config.toml
head_dim = 128
positions = "learned+rope"
rope_fraction = 0.5
attn_scale = 0.0884
parallel_block = false
init = "normal"
beta1 = 0.9
warmup_steps = 539
max_seq_len = 2048
Each number is 50 + 12 x the weight over its row's rms, rounded and kept within 0 to 99. Layers, rows and columns count from 0. The size before them is the row's rms in percent of the matrix's.

# o: layer 9 attention output (transposed), 768x768, rms 0.0107, rows 109-124,237-252,364-379, columns 528-575
# v: layer 9 attention value, 256x768, rms 0.0159, rows 109-124, columns 528-575
o364 110:55 39 38 62 73 57 49 46 28 39 41 48 73 85 51 65 49 40 51 52 50 22 36 64 50 63 52 45 46 36 49 56 61 25 45 64 47 39 49 66 53 62 69 39 60 57 58 57
v109 097:50 45 52 64 33 42 61 25 80 50 37 75 64 43 57 39 53 48 59 37 38 59 49 46 44 50 54 36 57 50 47 61 39 81 44 50 50 63 65 29 30 47 50 44 50 56 69 56
o109 090:47 60 74 54 62 48 56 42 55 43 60 64 53 52 73 54 37 67 57 70 41 50 53 30 31 38 40 39 56 64 38 63 30 50 44 53 42 36 61 44 33 38 57 43 46 70 40 39
o237 097:66 64 53 44 58 46 46 31 36 36 42 39 39 46 73 54 43 54 66 52 46 30 53 39 51 36 77 46 29 55 36 46 29 37 54 70 60 46 45 42 48 32 45 41 68 48 61 39
o365 099:35 69 73 23 63 56 54 48 51 59 57 57 41 60 63 50 54 56 36 58 52 41 58 45 32 45 59 53 45 48 43 57 27 47 52 63 58 42 35 64 43 30 48 42 44 63 53 41
v110 095:33 33 65 60 48 47 59 46 64 70 66 54 52 60 58 66 44 52 51 51 56 38 51 44 55 36 48 45 46 32 37 52 61 54 52 29 51 54 46 55 41 36 59 38 49 40 45 36
o110 100:46 48 67 44 26 45 53 41 48 49 69 33 42 61 40 47 52 71 45 24 55 44 41 70 41 62 34 62 32 22 58 56 66 68 53 58 52 54 61 35 35 70 52 42 45 60 69 57
o238 099:56 36 70 43 36 45 59 40 61 50 47 49 78 64 18 65 53 53 55 34 58 46 55 63 53 41 31 43 35 38 60 42 52 67 44 58 47 62 73 39 22 63 33 35 48 60 59 38
o366 106:52 42 63 41 40 47 64 61 35 41 42 50 61 72 35 50 48 59 34 22 50 62 38 53 47 48 45 58 37 42 56 63 55 67 53 55 46 61 64 46 47 47 38 40 50 62 55 52
v111 101:37 51 35 46 53 41 76 52 42 56 51 78 40 47 32 42 58 46 51 37 76 56 61 83 39 45 38 37 69 59 65 54 56 60 48 51 24 67 52 29 29 58 58 50 45 54 61 71
o111 098:59 36 68 49 45 40 53 50 54 64 39 41 54 37 62 67 54 60 50 51 38 36 44 50 36 39 38 35 71 63 38 59 70 59 53 29 73 34 43 62 55 38 69 49 46 73 36 56
o239 106:38 60 50 63 48 31 44 46 64 45 37 63 25 50 53 38 34 56 57 63 49 52 61 61 47 48 41 30 48 53 45 59 51 59 69 20 49 51 24 51 64 38 53 58 43 56 43 55
o367 106:53 60 47 68 57 48 57 60 25 46 40 42 59 28 58 51 58 62 49 50 45 33 50 55 55 32 55 55 62 61 29 54 67 28 62 38 52 48 46 60 63 25 56 41 34 63 40 50
v112 097:61 26 54 32 39 34 38 57 61 59 45 50 44 47 49 60 66 70 52 56 52 54 35 63 33 50 57 37 34 64 43 44 41 68 55 52 63 68 56 59 21 45 45 50 45 35 43 60
o112 115:49 31 44 53 61 52 37 49 49 59 48 28 42 52 54 63 31 27 58 64 52 46 37 66 34 39 48 57 50 50 63 56 27 47 72 51 46 35 46 54 37 35 69 61 46 36 49 61
o240 098:48 32 53 50 68 52 55 52 42 52 46 29 46 48 50 63 53 40 45 57 69 63 57 54 31 36 30 48 35 54 41 66 67 47 57 32 40 49 38 51 53 29 72 57 48 54 43 44
o368 098:43 19 54 56 60 57 43 48 57 56 70 18 53 53 55 56 37 48 49 66 62 41 60 69 41 30 42 55 42 54 74 61 41 65 77 45 59 59 51 54 41 32 65 67 46 43 64 56
v113 091:32 53 62 37 42 43 60 56 35 65 52 32 33 36 61 48 54 77 47 43 34 42 32 64 41 34 52 42 70 48 36 55 39 55 56 44 48 66 49 46 56 59 79 55 43 52 54 56
o113 085:42 58 63 52 39 53 53 55 46 51 51 42 24 62 68 25 44 70 45 50 54 47 38 56 21 59 66 31 47 45 45 66 62 62 45 47 47 32 40 30 52 79 46 48 55 18 51 67
o241 090:65 57 57 41 45 56 45 67 35 52 34 63 34 81 44 23 53 52 42 45 47 56 49 50 41 39 34 46 38 37 51 48 43 38 49 45 25 29 26 52 52 67 48 47 44 22 54 77
o369 084:47 58 57 59 38 48 33 60 47 48 35 31 48 36 46 15 44 71 44 41 40 39 41 35 44 53 50 35 38 55 42 71 55 65 54 47 60 39 55 52 53 55 66 50 52 58 50 50
v114 100:47 72 42 41 31 43 41 57 50 61 64 35 54 76 48 53 59 57 40 52 54 45 45 26 70 40 50 66 54 32 65 50 55 49 63 40 63 88 67 26 54 64 41 41 51 55 57 49
o114 091:52 48 54 47 40 39 44 54 31 57 50 47 32 47 69 79 67 56 63 66 63 54 74 44 63 65 61 38 26 47 54 49 36 48 46 34 69 67 50 36 43 45 43 33 60 36 49 35
o242 110:70 26 41 61 48 46 51 54 56 67 44 39 36 39 42 55 67 42 47 55 56 48 44 33 38 52 52 53 37 71 73 62 23 61 42 42 49 52 54 30 25 39 43 44 68 46 51 40
o370 105:48 27 35 52 32 65 38 75 19 46 39 44 44 51 53 55 67 47 52 37 51 50 56 42 45 61 53 50 44 61 72 37 29 45 52 59 50 44 63 39 55 44 39 38 56 33 45 55
v115 098:46 61 60 42 49 63 58 55 53 53 60 47 24 67 83 56 57 62 38 47 33 53 34 36 48 52 44 48 56 39 53 54 59 63 49 39 49 33 40 45 38 46 53 29 40 63 52 51
o115 095:64 44 47 52 68 65 48 24 46 51 37 56 51 39 60 58 58 55 34 62 34 53 35 68 54 49 37 68 49 50 40 68 62 54 48 66 25 38 56 64 47 49 50 46 58 63 40 49
o243 102:39 58 66 63 58 68 69 39 44 53 35 39 53 44 47 71 60 48 53 46 58 50 41 57 55 66 47 50 48 70 56 63 59 57 57 54 27 42 49 64 32 44 47 41 38 64 59 21
o371 107:57 41 44 55 55 63 88 42 56 53 26 53 49 49 59 45 59 48 22 46 21 34 44 50 41 52 45 61 49 45 43 62 53 55 52 66 30 34 43 55 57 40 41 50 63 50 44 50
v116 092:55 35 42 24 51 56 47 47 61 24 50 48 38 49 50 51 78 36 56 71 53 44 48 21 53 54 57 58 52 64 53 64 54 57 45 61 53 56 58 56 24 47 52 47 61 66 34 48
o116 088:44 41 49 56 11 56 59 50 47 73 47 47 58 46 65 34 50 37 32 55 60 51 30 29 53 69 49 92 55 41 35 39 49 76 41 52 53 57 71 41 50 62 39 75 59 64 80 56
o244 098:62 31 62 54 28 60 65 48 54 30 50 54 38 42 57 38 64 47 20 57 52 51 49 39 40 61 50 76 55 64 60 67 65 86 37 51 52 59 47 42 43 35 36 63 62 62 56 73
o372 106:55 44 45 71 19 64 48 50 52 62 54 55 54 46 74 42 53 53 31 56 47 52 36 48 52 49 32 64 44 69 38 46 49 71 48 46 23 53 72 46 48 52 47 63 52 59 61 72
v117 097:44 38 41 68 54 66 54 49 54 45 41 46 28 55 41 63 58 71 58 66 31 35 61 60 43 58 61 42 56 34 49 48 27 48 49 67 51 14 40 43 59 54 41 63 56 41 41 57
o117 092:65 43 58 64 34 50 39 48 53 61 44 43 36 52 64 50 61 46 49 25 60 36 43 50 59 49 38 69 35 57 46 50 42 70 65 50 60 43 60 69 69 36 52 47 80 41 41 52
o245 099:52 63 45 44 40 43 46 58 48 76 41 42 37 47 55 47 40 60 53 46 28 36 53 54 54 54 16 41 34 50 69 34 41 48 65 48 42 20 48 70 51 48 47 56 53 37 44 48
o373 100:51 19 50 75 39 47 47 55 41 51 58 59 49 65 52 54 37 50 43 21 35 54 52 62 64 54 45 49 55 51 53 49 58 56 52 56 66 40 56 68 70 36 39 40 70 40 39 45
v118 096:54 68 46 55 57 71 66 50 66 61 44 31 47 31 41 43 36 34 41 40 47 58 36 53 60 72 51 60 57 54 64 55 62 41 39 73 61 48 37 44 62 53 36 47 43 27 53 62
o118 097:61 48 49 38 61 57 63 55 59 41 37 54 59 50 54 34 58 37 49 44 41 40 45 56 46 55 62 67 38 42 42 47 61 51 41 68 32 65 35 45 67 44 38 55 48 56 51 36
o246 110:48 74 36 56 65 57 54 42 49 28 30 47 44 38 46 30 48 44 68 32 30 51 63 58 52 31 56 89 59 54 49 44 50 49 63 45 42 58 38 51 71 60 55 61 64 60 70 51
o374 099:37 39 37 62 63 52 64 52 57 51 43 55 54 49 42 59 52 39 54 44 37 38 43 57 53 40 40 59 48 68 52 44 53 46 42 51 32 55 53 49 58 48 23 68 47 57 55 43
v119 101:63 45 32 38 61 26 35 69 56 33 65 49 43 35 49 44 38 35 45 56 51 41 64 52 59 44 52 50 43 24 70 57 33 40 60 48 53 13 48 35 85 32 41 70 55 55 50 49
o119 103:51 44 52 40 42 61 37 54 65 43 52 57 44 74 48 74 72 42 50 19 62 57 62 37 56 50 41 34 51 30 61 62 63 47 61 58 79 61 36 49 79 54 60 42 66 47 52 57
o247 104:31 45 55 46 46 34 61 58 68 71 59 73 56 29 12 84 39 42 51 49 66 63 56 72 46 43 32 42 52 47 68 63 73 34 36 60 54 83 39 71 57 54 34 54 53 37 55 32
o375 115:47 40 55 40 38 54 70 68 53 42 39 61 50 50 32 70 53 33 61 40 67 64 38 38 39 31 37 58 45 34 55 55 63 48 52 66 42 76 41 61 66 49 47 43 67 37 47 46
v120 094:30 39 53 60 52 41 69 46 56 75 68 50 67 56 66 54 58 46 50 37 40 29 52 50 37 60 27 66 49 61 72 58 67 67 39 56 58 57 57 43 67 68 62 54 40 60 46 44
o120 094:41 45 38 52 27 60 53 47 61 58 73 54 51 40 58 51 54 46 48 55 62 45 61 41 47 61 47 38 53 40 49 46 43 52 65 53 24 44 44 46 43 75 56 58 49 56 48 42
o248 101:54 43 29 37 32 36 61 40 38 50 77 58 58 48 32 43 44 54 50 57 30 58 49 43 58 50 37 54 56 28 57 55 61 52 42 63 58 57 45 39 55 73 75 36 83 49 50 69
o376 096:39 60 53 46 44 50 49 56 56 69 46 66 35 32 50 58 38 54 57 64 58 61 51 38 40 64 24 54 44 55 43 48 43 53 45 29 27 53 45 45 34 69 48 56 59 45 57 71
v121 106:42 40 52 58 51 66 62 50 17 52 62 61 55 54 60 46 59 58 42 66 51 85 48 49 51 73 52 32 48 27 54 73 56 74 35 48 38 73 49 41 64 26 42 44 47 51 23 62
o121 107:50 44 60 51 54 63 34 51 56 64 36 40 41 52 73 50 41 48 55 62 63 52 70 33 65 45 48 40 49 43 54 56 72 70 37 49 50 36 45 50 42 69 51 48 59 37 23 54
o249 113:58 45 60 46 50 32 60 30 28 60 56 47 56 76 59 32 45 61 47 47 43 69 42 40 72 68 30 53 67 33 49 61 58 72 56 44 49 67 30 46 44 63 54 40 69 56 42 47
o377 116:42 54 64 33 66 49 48 34 63 57 61 45 35 49 59 43 54 48 48 49 54 63 54 37 55 46 36 57 34 42 39 74 44 61 55 50 47 35 37 37 41 71 33 43 68 43 37 58
v122 096:38 45 55 54 50 39 51 57 61 36 55 50 56 58 51 50 48 60 46 50 51 46 68 35 44 46 45 47 40 71 29 60 41 39 52 57 43 68 55 60 56 49 53 43 33 39 40 61
o122 095:40 43 43 57 48 41 61 47 43 58 69 40 59 54 44 49 36 54 48 52 35 48 39 50 53 47 63 51 50 34 63 57 57 51 60 54 42 35 44 62 45 57 55 45 46 61 72 49
o250 096:64 23 58 40 49 47 77 48 45 41 57 50 66 40 39 49 63 62 51 26 57 44 29 44 58 61 67 61 50 60 28 61 52 56 47 42 39 49 39 46 56 63 57 40 51 71 34 57
o378 105:57 52 61 34 46 44 51 45 54 63 70 47 38 35 61 47 39 54 67 57 48 57 56 45 49 40 53 59 36 35 48 49 49 54 54 54 22 31 33 47 44 75 53 31 56 52 61 75
v123 101:41 46 72 59 58 50 42 34 44 43 42 55 50 41 56 59 67 43 47 56 55 55 41 63 52 46 45 44 43 77 47 54 63 48 46 54 43 47 48 40 49 41 58 52 48 58 48 55
o123 104:30 43 36 77 61 65 32 52 59 57 42 38 44 49 51 54 47 48 49 55 60 36 53 60 36 63 61 29 38 49 59 69 50 60 53 63 48 42 55 52 22 59 40 38 68 63 53 50
o251 105:58 56 33 62 55 73 38 38 43 50 46 45 47 67 60 58 44 51 42 71 42 31 47 60 43 36 48 32 54 39 56 43 56 52 43 79 32 47 75 45 43 59 58 35 61 40 58 70
o379 106:56 47 43 63 52 72 41 54 37 58 58 30 63 45 39 22 43 43 22 40 51 47 62 54 57 65 61 27 49 43 48 43 44 52 62 57 54 54 64 61 52 55 46 67 44 73 49 37
v124 095:44 66 53 19 65 53 48 59 51 47 35 32 49 29 48 29 44 58 49 37 51 38 35 45 45 29 57 48 51 35 46 37 54 49 52 66 42 35 61 22 47 34 42 71 46 46 55 56
o124 083:77 35 52 60 55 49 69 47 57 50 47 50 49 55 58 35 36 62 39 42 50 41 48 65 51 58 46 55 52 36 29 50 80 59 65 39 46 32 61 64 49 58 55 63 64 51 47 62
o252 093:71 50 35 52 42 58 51 39 71 52 48 67 65 46 51 33 20 63 49 60 50 30 48 49 49 67 33 40 41 54 56 43 56 52 73 45 22 23 60 70 45 59 31 79 25 62 46 58